Part of a small language model's weights.
Architecture: RMSNorm before each block, biases on query, key and value.
Training: 150M tokens, 9150 steps.
Each number is 128 + 32 x the weight over its row's rms, rounded and kept within 0 to 255. Layers, rows and columns count from 0. The size above them is the row's rms in percent of the matrix's.

# layer 2 MLP down (transposed), 192x96, rms 0.19, rows 127-150, columns 0-95
size [100 115  87  94 103 104  91 101 111  95  93  86 110  96 100  82 100 101  87  97 105 101  97 114]
[[188 130 114 212 169 134 124 120  95 103 144 145 126 146 106 183 105 154 122 110 105 119 121 159 114 123 167  87 138 124 127 174  98  72 103  96 119 119 167 113 120 166 132 155  90 110 136  63 148 107 155 161 146 150  87 165  80  89 182  88 150 128  91  85  71 158 121 166 171 142 167 157 136 131  90 152 108 158 149 137 169  92 206 140 107  92 137 155 164 186 145  74 169 161 137 124]
 [137 110  83 165  97 109 109  28 147 143 147 163 125 120 157 154 146 114 138 140 104 119 162 132  99 140 124 106 136 137 125 154 118 142 152 110  69 138  97 155 165 106 114 109 138 146 103  70 141  66  91 110  99 123 148  84 143 103 177 142 101 131  77 108 140 137 145  94 183 161 139 118 123 103 131 125 128 141 182  91 153 233  53 112 149 170 129  98 144 205 136 114 110  81 184 150]
 [108 121 114 120  70 132  95 127 135 147 155 133 166 172 130 105  99 117 167 126  84 147 101 156 124 124  82 206 155 146 178 156  80 136 195 122  62 208 146 175 131 141 111 137 128 135 127  87 154 127 107 143 126  90 132 102 106  88  61 110 163 147 156 136  77  84 114 142 124 110 153  71 127 145  78 104 139 117 133 107 153 159 116 142 111 116 129 164 162  54 147 123  73  93 103  57]
 [143 151  93 183  71 110 135 126 114 131 111  87 122 164 114 154 128 102 113 179  82 116 140 141 143 161 163 148  87 124 119  51 135  74 150 139 186 112 133 130 178 103 174 152 209 138  83 131 172  92  62 104  98  93 128 130 126 149 151 114 164 185 130 149 153 160 151 114 128  81  92  88 166 121 137  59 121 151 129 128 153 161 140 152 130  92 127 155 202 127  92 152 103 128 190 142]
 [ 55  81 141 148 138 146 154 134 107 115 176 150 103  85 120  95 102  88  93 186 186  97 127 201 143 102 144  99 150 152 132 124 143 175 110 102 129 174  39 188 151 159 134 111 110 131  45 113 145 125  44 145 117 147 110 131 146 136 135 152 113  99 139 107 159 105 135  99 154 119 137  96 139 145 139 134 182 122  85  69 123 157 111 116  80 151 182 117 112 183 122 101 144 113 117 116]
 [127  85 149 151 163 165 117 121 173 104  71 121 136 174 130 125  76  82 109 159 117 106  91 109  95 139  82 166  84 156 134 130 152 154 118 111 117 131 137 195  97 200 119 117 144 122  91  76 129 120 211 163  99 124 104 158  81 111 131 128 147  84 104 101 118 147  83  84 144 164 189  77  94  82 112 159 115 106 102 154  95  91 114  94  84  86  86  62 118 100 156 112 143 132 129 112]
 [125 126 134 169 168 106 141  54 167 119  88 135 126  88  81  95 140 145 118 120 185 136 195 107 139 154 126 136 136  95 148 169 116 119 115  78 110 130 174 137 134 123 114 169 143 123 109 216 125 132 119  54 102  72 185 150 161 109 132 153 168  99 112 137 142 124  92  67 127 118 133 170 141 128 165  96  78  97 161 140 157 179  98 114  83 126 122 146  91 198  69 165 132 143 160 147]
 [191 122  71 135 151 160 129 209  70 136 121  79 104 173  68 145 123  88 128 122 101 142  90 126 108 172 122 121 144  95 169 128 141 119 126 166 145 122 139 124 147 117 110 149 121 120 114 121 122  26 104 143 124  85 129 160  81 126 102 121 139 108 133 192 135 132 110 103 183 101 101 129 103 178 157 120 190 110  95  99 102 101 119 124 114 130  20  99 144 171 139 137 105  79 116 148]
 [143 153 132 209 131 151  48 147  78  99  98  90 112 146 112 128 115 149 148 146 156  66  64 114 131 133 154 162 173 148 139 153 111 115 148 175 136 112 172 144 122 112 110 187 109 102 177  95 125 103 202  78 164 122 116 110 180  97 107 163 173 122 105 144  93 201 120 105 116 144 172 137 134  82 111 103 127 127 148 164 136 105 163 179 144 131  85 133 107 114 129 147  47 118 142 148]
 [145 131 142 132 128 125 112  24 150 112 120 112 125 128 104 111 112 164 120 175 122  91 180 146 133 101 189 126 131  73 140  70 176 218 161 109 132 108 144 122 147 160  87  77 148 145 100  94 153 154 116 160 113 142  88 122  87 117  72  92 165 126  94 143 127  79 117  96 160 126  84 142  96 154 114 139 138 156 165 131 155 183 159 100 118 184 113 159 140 161  87 100  91 195 114  99]
 [145 150 111  76 107 171 173 204  74 174  63  86 130 145 192  78 127 110 177 146  84 138 141 111 111 140 155 106 147 191 179 113 159 110 132  83 153 130  90  89 123 136 129 137 147 124 141 217 175  84 107 120 113 137 105 113 134 103 155  52 148 126 102 142 139 167  90 112 114 133 119 105 114 170 175 125 139 141 142 127  96  76 133 133 187 147  97  83 150 127 105  94 102 142 123 128]
 [ 87 137 138 133 141 176  54 109 109  89 157 176 146 114 114 124 139 124 115 125  95 119 130 102 115 116 151 180 140 134 161  82 156 114 113 146 117 142  75 137 118 141 142  73 126 157 128 151 126  59  66 103 110  91 136 126 178 120 192 155 198 115 159 127 113 158  80 194 125 149 204 153 202 130 134 177  79  89 132 156  96 132 153  86 117 128 123 135 150  78 120 137 145 143 177  81]
 [ 85 106 100 112  92 144 105 161 145 163 117 144 137  77 159  82 121 147 115 165 129  97 126  80 180  94 103 202 160 172  63 118  86 105 124  80 140 100 122 131 140 123 127  91 109 133 143 134 141 157  94 160 158 120 162 133 167 123 149 160 111 139 130 131 123 117 165 112 119 161 110 130  93 132 125 154 141  63 173  59 161 129 177 109 137 147  34 118 120  82 138  85  90  64  81  67]
 [173 147  71 148 135 128 167  98 155 111 134 168 143  86 146  82 131 144 114 147  79 129 141 174 119 117 101 116 172 129 103 102 149 134 129 187 126  97 179  92  63 101 140 136 140 178 149  89 138 148 172 142 104  87 127  87 123  98 186  92 107 187 145 130 137 111 128 148  99 112  78 117 103 136 102  47 165 140 137 113 131  74  61 118 157  90 150  84  99 151 178 194 112 161 149  89]
 [ 37 138 155 151 120 189 157 205 181  90 150 115 136 131 119 124 129 109 126  75 150 137 138  85  88 114  94 143 169  99 107 140 119 128 208 115 167 133 139 102  98 122 143 200 144 148 134  97 107 141 102 135  88 128 165 163 135 122 142 106  94 160 132 161 114 117 177 169 139 118 102 124 175 152 169 137  63 108 134 102 136  91 111 160 111 138 103  39 136 162 129 116 110  60 155 104]
 [195  95 127 113  45 111 137 112  88 151 134 122 119 118 131  99 129 159 151 136 123 132 140 123  82 149 129 158  73 162 132 133 129 140  83 168  99  94 133 126 100 124 127 107  76 123 175 130 137 106 180  96 151 145 195 146 154  69 110 135  98 121 152  97  97  77  76 120  95 161 152 137 119 188 153 128 137 104  96  82  93  79 106  97 117 136 153  83  77 155  77 180 133 158 212  84]
 [ 86 143 130  98 131 131 203 161 136 140 153  97 105  99 166 108 148 107 128 163 132 121 115 142  89 130  94 152 190 145 149 105 139 107  76  96 185 167 107  91 107 140 184 128 111 125 128 132 150 123 172 166 117  75 124 174 132 189 190  77  70 101 120 153 111 140 152 136  98 134 128 113 143 112  60 154 141  99  72 134 112 111 199 142 173  74 170 180 123 147  84 105  69 130 142 124]
 [139 127 163 113 116 103  79  91 109 148 117 176 183  98  99 127 128 101  87 170 197  97 122 141 134 136 128 120 141 145  94 173  82 149 103 107 148  96 117  54 111 166 183  58  83 122 174 181 135 215  97  99 138  71 142  94 101 111 137 109  61 108 135  80 133 113 113 137 135 202 141 111 111 105 132 104 133 116 176 112 118 109 144 163 156 110 119 136 131 101  88 175 113  88 133 134]
 [130 121 150 160 118 144 179 130  85 198 139 162 142 131 149 207  98 100 131 129 126 164 160 140 139 133 135 189 119 127  65 115 100 126 118 191  80 133 164 166 108  88 167  59  75 117 136 108 126 157 183 132 149 164 144 146  69 122 143 169 144  91 154 160 104 134  91 157  86 162 141 127 111 107 107 127 139 141  86 151 145 129 132 113 131  72 182 119 110 141 144 118 198  80  62  92]
 [129 108 103  93 132 147 201 134 121 150 136 178 142 147  57 156 139 146 130 147 103 141 113  86 111 144 192 106  85  82 173 138  83 138 194 122 167 146 157 138 147 142 189  97  87 121 118  88 151 217 121 144 170 185 141 105 106 147 126 157  98 137 113  93 190  84 109 121 113 112  81 126 134 143 162 167 168 156 175  92 134 142 122 116 126 130 118  97 135 158 109 128 109 191 104  64]
 [157  81 152 150 121 104 117 129 137 186 140 179 140 125 142  88 139 132  62 123 118 111 109 187 158 144 107 172 111 138 125  89  92 126 103 101 149 138 153 121 112 146 139  78  89  71 187 161  93 145  86 148 120 179 111 139 130 150 157  99 133  96  98 133  91 172  93  81 162 160 163 133  89 180  71 144 137 110 173 110 136 145 120  82 174 156 166 131 161  70  75 191  68 125 117 160]
 [102 163 151 147  62 111 137 102 104  41  87 130 136 151  98 124 109 111 138  90 101 170 134 158  90 108 132 123  70 159 114 104 155 111 159  54 148 130  84 133 149 164 129  88 116 143 112 179  86 137  87 114 129 124 113 100 168 133 195 119 133 122 138  96 112  55 108 137 158  90 136 133 130 152  95 185  86 149  79 111 132 162 159 128 112 177 169  95 156 148 126 133 118 108 202 195]
 [ 94 145 117 149 135 145 118 112 132 132 119 131 109 112 140 165 110 127 109 150 104 135 109 139 163 135 130 102  77 118 112 180 124 146 139 109  67 106 225 176 171 140  90 102 149 170 100 112 140  93 136 163 125  88 118 172 128 157 156 131 145  47 118  81 143 149  94 191 139 126  96  93  79 174  33 110 161 109 137 181 152 166 159 132  74 112 124 191 138  93  95 137 135  73 114 114]
 [172 114 105 127 115 129 115 202 182 107 146 119  88 111  97 184 109 139  88 158 100  97 113 121 122 129 176 180 101 106 158 135 124 116 130  83 106 126 158 141  65 134 134 113 110 122 174 143 133  82 118 174 122  98 143 164 146  96 120 149 110 121  56  86 153 135 120  93 128 103 154 137  83 148 169 138 116 161  78 173 104 123 132 107 130 163 115 119 127 255 105 131 141 100 129 163]]
# layer 2 MLP gate, 192x96, rms 0.196, rows 128-151, columns 0-95
size [114  86  94 110 104  90 102 110  97  97 103 104  96 101  90  99 114  97  92 106  96  92 128 118]
[[ 79 177 141 108 105 111 106 148 123  62  87 126 134 130 107  98 132 124 125  98 133 165 112 156 196 135 137 125 147 140  81 148 146 119  89 128 174  65 144  87 133 152 153 106 138 124 106 170 112 131 185  74  93 157 162 176  78  73 124 160 130 104  91 161 143 100 139 162 185 194 126 117  74 114 142 153  99  78 133  67 152  99 156 116 110 134 183 115  84 169 147 101 113 193 126 156]
 [139 194 141 111  67 139 111 135 137  88 114 123 101 161 101 158  89 114 193 119 127 175 165 164 145 150 166 160 152 164 120 109 171 120 106 172  99 107 163 112 168 145  86 104 154  66 140 189 143 100 127  61 151 137 114 188 109 153 187 122 104 116 101  97 117 128  73 143 159 122 152 144 106 171 115  68 150 158 173  95 127 109 134 129 144  59 120 157  86 152 114 135 158 137 151 197]
 [130  83  87 135 132 137 180 109  69  93  90 137 157 114 126 165 163 159 107 122 169  81 164 136 108 134 125 122 168 135 161 155 118 125  90  80 144  60 156 150 123 131  57 171 119 109 155 134  91  99 194 108 195 140 148 129 129  99 124 129  72  81  94 115 104  71 155 111 157 110 130  90 128  95 102 121 126 140 110 106 142 119 132 119 205 123 142  93 154 224 169  99 129 178 119 133]
 [ 66  93 158  64 167  91 121  62 140  87 176 154  80 107 152 102 125  77 123 172 107 160 122  92 179 141 178 158 113 139  70  89  94 162 154  91 130 132 116 132 164 109 149 101 120 178 123 150 132 109  69 112 159 135  66 126 143 132 162 139 136 138 119 103 144 160 115 131 117  81 148 118 169 126 169 100 154 196  92 171 115 152 159  99 105 100 189 102  96 128  68 111 135 139 157 155]
 [137 136 134 120 135 164 118 146  89 140 118 136  85 145 156 113 133 117 140 141 113 162 182  77 188 103 110 146 148 130 112  68 100  86 123 128 164 149 100 139 151 148  65 184 145 115 164 142 129 135 162 110 127 104  91 119 107 133 121 112 100 171 138 123 127 169 135 156 154 159 189 116  58 173 114 122 185 174 105 178  60 148 189  96 112 113 105 196 158 145 173 149  68  80 144 192]
 [149 146 113 140  77 160 113 126 140 107 111 146 176 108 104 175  79 167 156  86 179 126 133 116 129 160 164 148 100 127 136 129  95  62 144 147 157 131 149 187  86 149 158 193  64 164 121 124 108 174 105 154 160 176 121  86 119 163 138 200  76 132  83 156 149 115  80 142 135 165 124 107  87  89 109 115 184 139 185 158 184 108 133  84 127 119  99 117 148 167 179 149 117 141 144 155]
 [106 171 146 113 156 142 128 112 106  99 147 102 128 107 110 111 123  49 141 123 150 143  48 105 208  96 161 111 122 123  58 143 140 213  91  85 154 133 154 173 134 222 111 158 103 126 127 155 148 146 144 131 162 161 119 119  85 134 193 103 141 140 123 130 140 157  96 101 123 151 124 154 105  89  96 141 117  85 137 176  87 176 114 151 144 123 143 175 146 136  49 132 115 120 158 117]
 [156 124 185 137 165  91  77 115  91 135 140 116 104 153 119 227 136 120 112 115 157 117 119 156 137 144 182  86 121 123  95  89 161 117 150  93  88 119 124 137 109 128 129 116 130 117 107 164 128 116  59 144 112 150 170  90  91 149 185  75 120 157 141 116 185 137 157  62 140 105 161 134  85  49 164 103 139  89 170 147  89 159  97 120 159 105 143 127  85 177  86 152 137 134 123  63]
 [124 132  84 122 111 156 114 101 123 104 144 142 192 112 157 112 141 159 109 109 129 157 107 178  71 164 101 143 136 204 124 127 146 109 136  84 170 101 134 154 104  96 174 126  97 111  49 107  93 185 155  96 118 139  80 115 180 153 189 130 139 185 142 173 153 186 151  72  83 156  75 125 111 136 113 156 136 152 130 142 188 114 131 125 149  84  76  79  89 121 134 143  85 126 155 152]
 [108 137  90 105  89 142 164  92  90 127 136 125 105 133 141 125  92 120 101 167 107 110 170 130 179 184 109 146 172 105  75 107 183 111 142  83 103  99 126  77 124 159 143 173 159  86  71 133 168  91 124 181 144 133 164 115 174 137 201 171 131 132 128 140  88 158  93 104 102  82 141 103 113 154 157  65 125 114 149 185 118 182 113 183 110  89 185 130 134 166 149  80  91 130 144 150]
 [ 71 138 153 133 138  90 162 112 133 120 122  91 102 109 131 140 167 143 133 123  56 151 122 112  89 158 151 107 120  88  26 137  98 122  98  89 173  97 165 142 131 127 133 139 115 149 142 105 174 149 142 133 177  77 114 111 130 158 109 114  99 110  95 170 208 102 102 109  92 161 144 138 122 175 127 116 173 123 127 170 169 117 190 126 188 118 171 152 149 146 119 215 143  82 177 142]
 [101  94 108 121  99 136 131  77 100 125 117  86 104 123  31 161 118  99 130 117 172 167 137  94 123 142 131 214 116 145 112 113 161  83 115 136 151 110 123  76 146 144 108 114 140 104  96 124 117 173 119 147 150 150 153 184 111  60 119 147 127 151 137 130 150 125 154 102 120 136 147 158  68  70 139  65 108 113 174 166 137 203 109 161 122  65 106 144  95 111 120  88 102 141 200  85]
 [ 83 136 151 154 121 162 112 111 142 154 136 153 180 128 117 141 159 136  61 137 144 178 223 132 189 161 166 121 136 155  95  75  75 117 123 109 101  72 172 112  86 169 114 134 132 137 128 101 126 131 157 126  93 140 159  84 111 152 136 121  64 117 132 167 178 124 157  69 165 149 112 157 142  76 133  85 142 109 165 134 122 109 157 187 144 181 110 142 183 125 174 144 129 107 183 101]
 [131 131  53 170 100 141 100 137  89 159 129 139 166 112 114 139  85  93 120 118 113 139  84  81 139 183 121 158 152 137 144 114 156 162 149 105 119  74 105 122 169 134 142 152 136 142 168 207 162 108 100 142 187 175 153 161 132 109 123  71 103 160  95 102 124 165 118 143 158  86 138 172  78 186 159 116 100 105 111 158 107 157 157  85  55 153 124 153 159 176 163 156 144 169 185 108]
 [103 149 123 137 147 123  93 162 150 141 155 137 141 205 138 147 106  71 124 142 140 110 125 162 106 118 154 126 151 114 115 133 157 106  91  71 170  66 144 144 148 143 124 158 168 119 101 156 196  96 129 118  77  84  87 172  47 196 149  98 126 130 149 112 129 102 121 135 149 106 117 140  52  96 124 100  97  66 177 113 152 116 162 196 140 117 139 162 141 164 185 144  79 135  96  94]
 [128 189 127  88 145 128 134 112 162 161 121 109 127 168 109 114 176 102 165 135 156 139 114 131 141 154 159 174 145 141 171  63 160 152  85 139 192 124 123 165 164 152  90  96 108 100 121 132 128 141  78 180  79 178 142 139 135 116 192  93 142 174 128 202 144 181 114 182 103 182 162  86  87  70 116 139  94 177 122 130 104 119 161  93 138 125 100 126 175 141 155 167 107 156 167 146]
 [109 154 115 124 133 143 131 140  98 109 113 121 134 152 104 164 111  90 123 157 111 139 145 155 136 133 200 175 183 187  71 113 136 142  75 138 102  95 196 131  72 175  91 128 142 132  96 118 167 118 178  83 132 149 136 123  81 138 176  51  72 133  84 163 124 194  96 134 156  98 113 120 140  82 151  88 136  84 119 143 131 174 147  78 135 173 169 118 124 140 113  84  77 139 114  84]
 [116 189  70 115 147 165 104 122 117 107 119 119 130  97 123 142  99 135 124 141  87 151 133 108 139  97 148 205 170  80 117  83 110 170 117 136 102 106 124  71 113 186 124 149 165  93  79  87 126 119 154  98 146 158 111 108 122 144 147 152  94 111 156 149 169 148  63 157 171 105 126 100 166 112 146  85 124 127 162 179 118 105 187 148 141 189 164 154 211 143  99 168 121  78 163 184]
 [ 73 119 151 167 120 114  85 157  67  45 138 151 152  99  67 105 177 153 116  90  93 207 130 127 132 120 126 132 151 122 121  83 133  96 113 119 169  96 119 124 164  64 127 146 118  96 133 181 114 152 154 158 176 157 150 120 129 192 161 130 120 116 110  94 182 102 120 138 167  94 128 180 136  79 149 100 137 101 182 107 126 163  78 145  96 145 176 107 134 197 109 101 118 149 123 112]
 [ 96 134 145 120 185 172 123  50 140  85  79 186 130  93 147 179 131 171 199 105  91 165 132 134  99 140 129 158 134  94 105  94 167 188  80  86 121  41  97  86 141  87 117 170 157 168 159 159 123 117 122  83 139 131 156 126 162  96 114 131 108 103  96 103 129  82 137 114 174 131  89 133 129 145 132 142 186 131 113 127 117 130 140 188 134 126  89 172  63 134 115 144 136 125 154 121]
 [148 168  76 116 175 147 106  90 144 173 132  97  74 142 194 142 165 146 101 181 115 119 171 153 121 185 179  70 147  79 134 131 142 176  98 134  85 120 168 107 188 103 117 172 104 121 152 134 193 130 143 158 100 149 118 149 130 170 152 115 110 104 101 107 154 138 127 129 125 104 177  94 120 112 156  99 160 149 145 127 112  95 105 185  72 112  84 145 142 199 201 159 125 106 114 131]
 [146  94 136  74  95 156  96 114 126 113  56 143 161 121  94 107  88 182 133  85  98 105 135 163 135 152  76 193 144 110 110 111  90 152 118 116 127 134 131 119 159 100  92 152 150  75 162 135  84 189 136 116 128 179 159 124 117 153 127  93  79 141 117 143  88  81 141  80  48 140 189 121 145 154 159  81 157 123 152 155 107 134 146  59 116  96  90 111 136 138 132 131 172  95 197 145]
 [131 170 160 133  78 120 158 107 119  79  75 120 132 189 137 148 141  93 118  95 129 168 164  78 118 131 117  81 101 156  87  80 133 120 116 129 127  78 103 114 136 177 103 140 142  91 122  86  73 157 109 125  95 167  97  92  66 144 211  90  90  97 167 164 156 166 171 172 144 123 162 108 161 120 128 127 174  62 136 170 144 159 104 167 133 115 129 158 167 175 116  91 115 116 106 167]
 [ 94 162  93 170 115 131  88 163 110  93  83 143 150 158 173 124 136 154 193 112  77 134  57  98 125 162 132  63 142 137 108 141  76 166  98 114 131 137  89 166 112 119 107 136  67 133 142 122 102 124 160 118 175 134  89 108  78 201 164 102 128  88 108 104 170 124 148  68 145  92 109  71  99 118  72 125 173 138 139  97 113 153 132 109 179  95 163 136 158 142 135 166 169 140 179 115]]
# layer 2 MLP up, 192x96, rms 0.19, rows 128-151, columns 0-95
size [121  79  92 107 103  85 103 115  95  92  90 116  92 102  81 107 103  86  94 111  99  92 129 129]
[[155 130 104 115 119 133 130 126 115 179 105  87 157 132 151 150 160 116 164 146  87  47 143 128 111 131 138 120 164 154 131 108 154  86 123 155  56 155 127 168 174  53  97 159  99 135 124 121 135 123  95 126 134 104  66  70 132 126 151  56 103 124 111 130 118 183 137  90 208 125 172 129 155 128 131 108 160 126 131 155 108 164  90 122 174 141  50 113 118 103  97  67 122  56 119 115]
 [104  94 154 125  91 101 128 153 175 163  87 160 115 173 169 138  55  74 182 132 123 101 167 162 143  90 102 144 117 163 118 103 109  91 169 189  53 156 164 109 134 121 114 139 104 137  80 156 106 141  95 112  93 123 134 157 114  88 113  98 129 106  97 102  80  85 133 166 168 111 125 161 130 142 146  72 158 162 168 153 121 156 107 141 143 101  85 151 110  74 110 132 144  69  51 149]
 [ 95 104 122 165 109 140 159 111 121 154 109 109 135 127 127 165 128 129 102 118  97  97 160 137 152 173 148 170 104 115  99 113 184 103 122 155 101 153 159  79  94 169 193 144 149 146  97 123 216 126  91 185 118  77 149 100  71 149 147  97  96 149 122 129 129 203 132 111 172 119  63 109 134 100 167 130 108 121 123 171 119 206 148 128  70 146  92 154 145  99 120 154 130  67 191 146]
 [165 114 146 137 153  96  68 128 109 101 117 100 143 129 155  99  96 128 148 145  57 155 199 102 100 149 117 129 151 120  92  93 145 191 114 172 202 139 166 113 135 190 166  61 129 108 113 133 193 146 151 113 148 118 130 190 154  76 137 109 107 111  88 137 140 116 104 169 140 132 150 119 117 171 164 102 173 154 176 104 145 149  90 118 127 102 134 183  78 119 145 111 185 192 113 138]
 [180 110 132 114 110 146 130 134 123 144  83 101  91 150 158 142 157 106 158 133 116 119 142 140 140  91 113 118 130 152 138  99  61  81 157 142 148 143 117 189 159 167  95  82  96 108 122  50 100 174 200 131  96 166 147  39  65  89 161 111 125 154 132 172 104 156 145 112 138 130 151  88  66  97 147 141 181 148 117 106  98 188 139 129 172 122 120 123  85 112  82 114  97  70 125 141]
 [122 111 114 144  59 155 184 135  68 125 136  80 173 125 141  60  99  88 113 175 121 120 164 129  95 105 186 144  72 137  99 169 149 181 193 170 130 163 130 107 125 155 103 142 131 138  81 183 144  73 124 132 163 127  45 143 100 127 121  47 154 175 120 116 160 115 131  94 146 124 164 138 159 146 104 165 108 129 152 104  97 144  81 146 142 115  98 167 100 141 162 147 148 152 126 119]
 [126 103 125 172 191 129 121 120 130 158 107 104 139 125 181 126 117 103  91 130 129  94 123 103  98 111 192 191 134  89 192 145  76 167 138 151 144  98  91 118  86  96 118 169  95 187 143 115 100 149 135 126 120 100  91 145 162  87 121 186  79  81 176 140 164  96 152  63 151 105  92 128  53 157 162 132 116 168 152 177 115 100 131 202 122 101  94 102  94 143 150 152 114 123 128 127]
 [139 162 129 164  90 128 112 128 179  98 161 174 154 155 107  61 135 135 106 136 118 140 113 128 143 105 114 148 184 114 156 152 123 129 161 164 189 115 125  59 176 105 116 155 100 133 129 148 116 104 180 120 200  99 132 120 159 157  92 180 202 134  69 151  94 172 135 134 117 140 128 153 124 127  77 125 153 138 144 127 186  92 101 179 108 150  82 148 185 102 169  70  94 130 135 189]
 [114 104 147 142 149 156 136 154 111 177 199 104 124 126 123 144 149  67  82 157 168 118 153  87 155 168  94  60 156 136 128  88 164 151 121 131  93 142 111 130  78 167 140 165  81 143 145 119 190 116 146 142 141 102 133 111 190 100  59 136 100 127 125 134 151 148 131 171 177  97 102 102 190 168 123 111 108 151 119  93 148 110  52 104  64 106 165 181 112 120 104 108 130 183 161 112]
 [120  85 135 143 164 109 139 120  64 159 158 103  75 153 132 160 111 131 161 152 198  46 134  97 106 159 117 232 133 163 132 152  82 146  92 188 125 124  85 130 192 122 138 202 125 156  86 134 106 110 183  93 117 162 160 184  94 102 163 117 104  79 164 132 133 119 154 134 164 159 108 158 111 135 136 155  96 141 136 143  98 163 138 154 115 157 138 122 145 156 110 129 152 160 147 105]
 [107 193 118 145 149  67  93 130  86 170 159 152 113 106 137  76 134 193 149  82  92 108  99  74  65  77 158 110 122 148 143 154 118 187 111 138 114 136 117 144 147 143  78 122 121 167 160 155 180 168  80  83  98 156 184 130 128  77 113 137 136  98 199 113 169 112  81 138 127 177 174 137 157 139 166 103 141  69 153  96 144 115 155 134 160 100 117 155 148 137 165 135 118  92 130 128]
 [111 139 165  71 117 155 104 112 152 136 140  83 142 172  69 166 106 108 119 107 168  65 142  39  89  97 106  94 153 142 155  92 106 116 154 111 124 129  80  88 202 109 134  92 118 159 106 111 127 128  91 170 125 128 122 140 156 127 142 128 107 150 105 173 150 187 177 113 174 110 156 170 140  79 169 118  93 159 111  79 164  96 161 102 179 162  92  67 118 118 165 102 115 138 137  96]
 [142 106 118  82 158 142 204  94 145  85 148 173 114 137 178 128 180 136 123 100  89 175 198 160 106 122 115 159 124  92  85  94 165 133 145 205 108 138  69  95 124 134 138 114  88 153 156 128 165 135 138 140 166 182 107 132 129 115 161 101 114  61  44 106 120  96 139 118 102 120 162  60 135 168 117 138 104 156 124 156 133 130 113 117  93 149 124 131  95 120 149 192 102 156 104 181]
 [169 161 121 198 134 125 120 129 136 151 124 135 116  68 196 127 153 110  40 159 148  95 148  72 121  83 144 156 174 146 158 157 126 126 151 122 114 104 144 116 186 159  95 153 138 111 165 194 109 170  90 142 142 159 143 131 164 127 147 118 113 122 135  88 126 170  72 109 120  64 171 155 110 130 122  90 117  93 104  98  69 119 155 101 129 167 140 141 196 144 168 134 110 128  49 143]
 [149 122 145 125 128 114 113 125  96 111 179 164 174 141 122 164  93 114 120 150  65 117 115 140 122 106  57 148 130 112 139 109 149 150 125 152 130 128  88  46  84  94 172 135 149 174  75 123 178  61 105 117  70 132 142  87 111 165 154 120 139 139 189  79 104 129 173 105  89 139  67 174 126 148 119  78  82 128 169 153 176 167 102 109 115 102 157 149 131 117 142  89  82  69 103 126]
 [133 136 168 108 128 131 177 101 130 128 149 130 113 110 107  94 133  79 172 187 126 130 132 165 142 185 126  69 162  84 159 178 131 119 135 119 146 154 107 145 180 170 158 152 100  62 101 102 164 101 140 181 103  76 161 116 100 200 140  81  68 139  93 200 132 108  64 151 118  98 152 123 141 122 126 175 130 124 185 157 144 105 170 170 132 113 112  95  99 127 164  87 112 164 129 152]
 [104  73 115  94 100  70 101  89 129 168 107 135 131  80 161  83 127 127 123  68 138 125 103 136 183 185 137  92 122 130 110 132 122 152 150 129 133 220 132 190 152  81 201 125  74 164 126 107  96 105 141 131 136 161 106 116 122 136 141 100 194  94 116 114 142 115 117 154 100 159 137 178 190 128  54 125 107 126 116 112 118 147  91 106 118 102 110 113 167 173  59 150 159 140 114 162]
 [128 130 124  81  96 206 112 113 184 128 113 210 151 177 128 125 121 121 116 140 129 150 153 175 158 153 129 111 124 122  77 103 165 136 159 135 116 126 132  97 128 117 206 112 133 133 109  70 116 130 119 182 132 107  77 100  67 148 116  91  93 165 105  78 180  96 116 128 114 140  50 113 189  98 106 109 126 166 153 173 174  95 111 146 153 128 111  87 118 113 177 121 116 123 165  67]
 [113  74 139 144 123 161 172 140 146 144 126  80 116 121 164 144  80 146 151 174  81 126 130 152 143  98 115 116  96  82 116 111  89 123 156 141  92 147 138 182 114  79 154 120  85 147 134 133 142 144 132  62 106 112  48 179 125 161 124  70 161 129 111 149 154 161  97 158 105  71 122 157 148 146 145 107 177 172 160 139 118 135 164 101 102 199 158 115 114 129  85  70 150 123 168 219]
 [114 163 131 112 139 157 143 138 129 152 124 150 121 132 127 129  66 157  85 141 180 109 158 144 201 126 104 143  74   4 166 135 106 119 104  72 172  89 140 128 112 150 161 142  78 110 155 115 156 138 106 159 116 130 135 177 180 185 157 185 160 134 122 130 112 132  89 138 153 104 149 176  54 176 118  90 131 121 143 134 126 117 155 115 145 179 144 126 124 142 140 154 118 113 111 209]
 [139  95 170 178  65  90  92 124 108 100 133  65 138  78 102 168 112  82 135 127  91 133  97 112 142  89  74 119 118 141  99  99  90  79 155  59 173 126  74 162 103 176 165 130 177 141 135 110 100 100  85 101 159 152 135 144 105  87 117 120 113  88 154 164 105 120 157 143 144 144 109 157 151 128 108 141 103 107 105 165 113 146 165  75 177 117 156 161 101  89 114 188 149 127  95  54]
 [172 146  48  85 121  70 112 125 109 110 123  53  58 140 137 131 124 156  88 131 100  98 120 145 133 132 158 112  98 106 121 149 121 146  63 189 135 159 122  89 128 131 147 129 150 116 110 155  29 153  73 159  41 105 145 129  69 146 109 118 157 149 133  40  99 116 137 124 133 145 146  99 103 177  90 150 127 103 116 133 120 111 179 122 129 128 109 141 118 167 133 159  90 119 126 139]
 [127  88 113  96 172 155 110 124 147 164 137 155  95  53 100  80 122 179 181 139  78 100 115 179 153  95 121 177 153 154 171 134 140 120 177  97 152 199 101 135  94  99 128 140 122 160 156 147 169  89 145 117 154 117 164 167 146 142  69 152 151 157  71  92 109 122  88 100 112 139 136 139  88 124 159 101 122 196 112 101 126 117 169  86 170 165 113 109  82  88 163 171 173 113 150 118]
 [100 121 112 160 132  88 138 168 110 124  98 115 150 171 173 102 107 151 180 115  95  71  79  63 132 118  99  81 151 111 127  80  77 179  89 112 122 144 114 162  98 129 104 150  75 137 153 116 105  99 176 149 193 128  94  95  89 188 128 125 176  88 132  85 164 141 122  94  94 108 127  79  96 137 129 163 158 155 136  93 123 122  91  91 145  98 183 165 185 118 121 158 183 128 146  82]]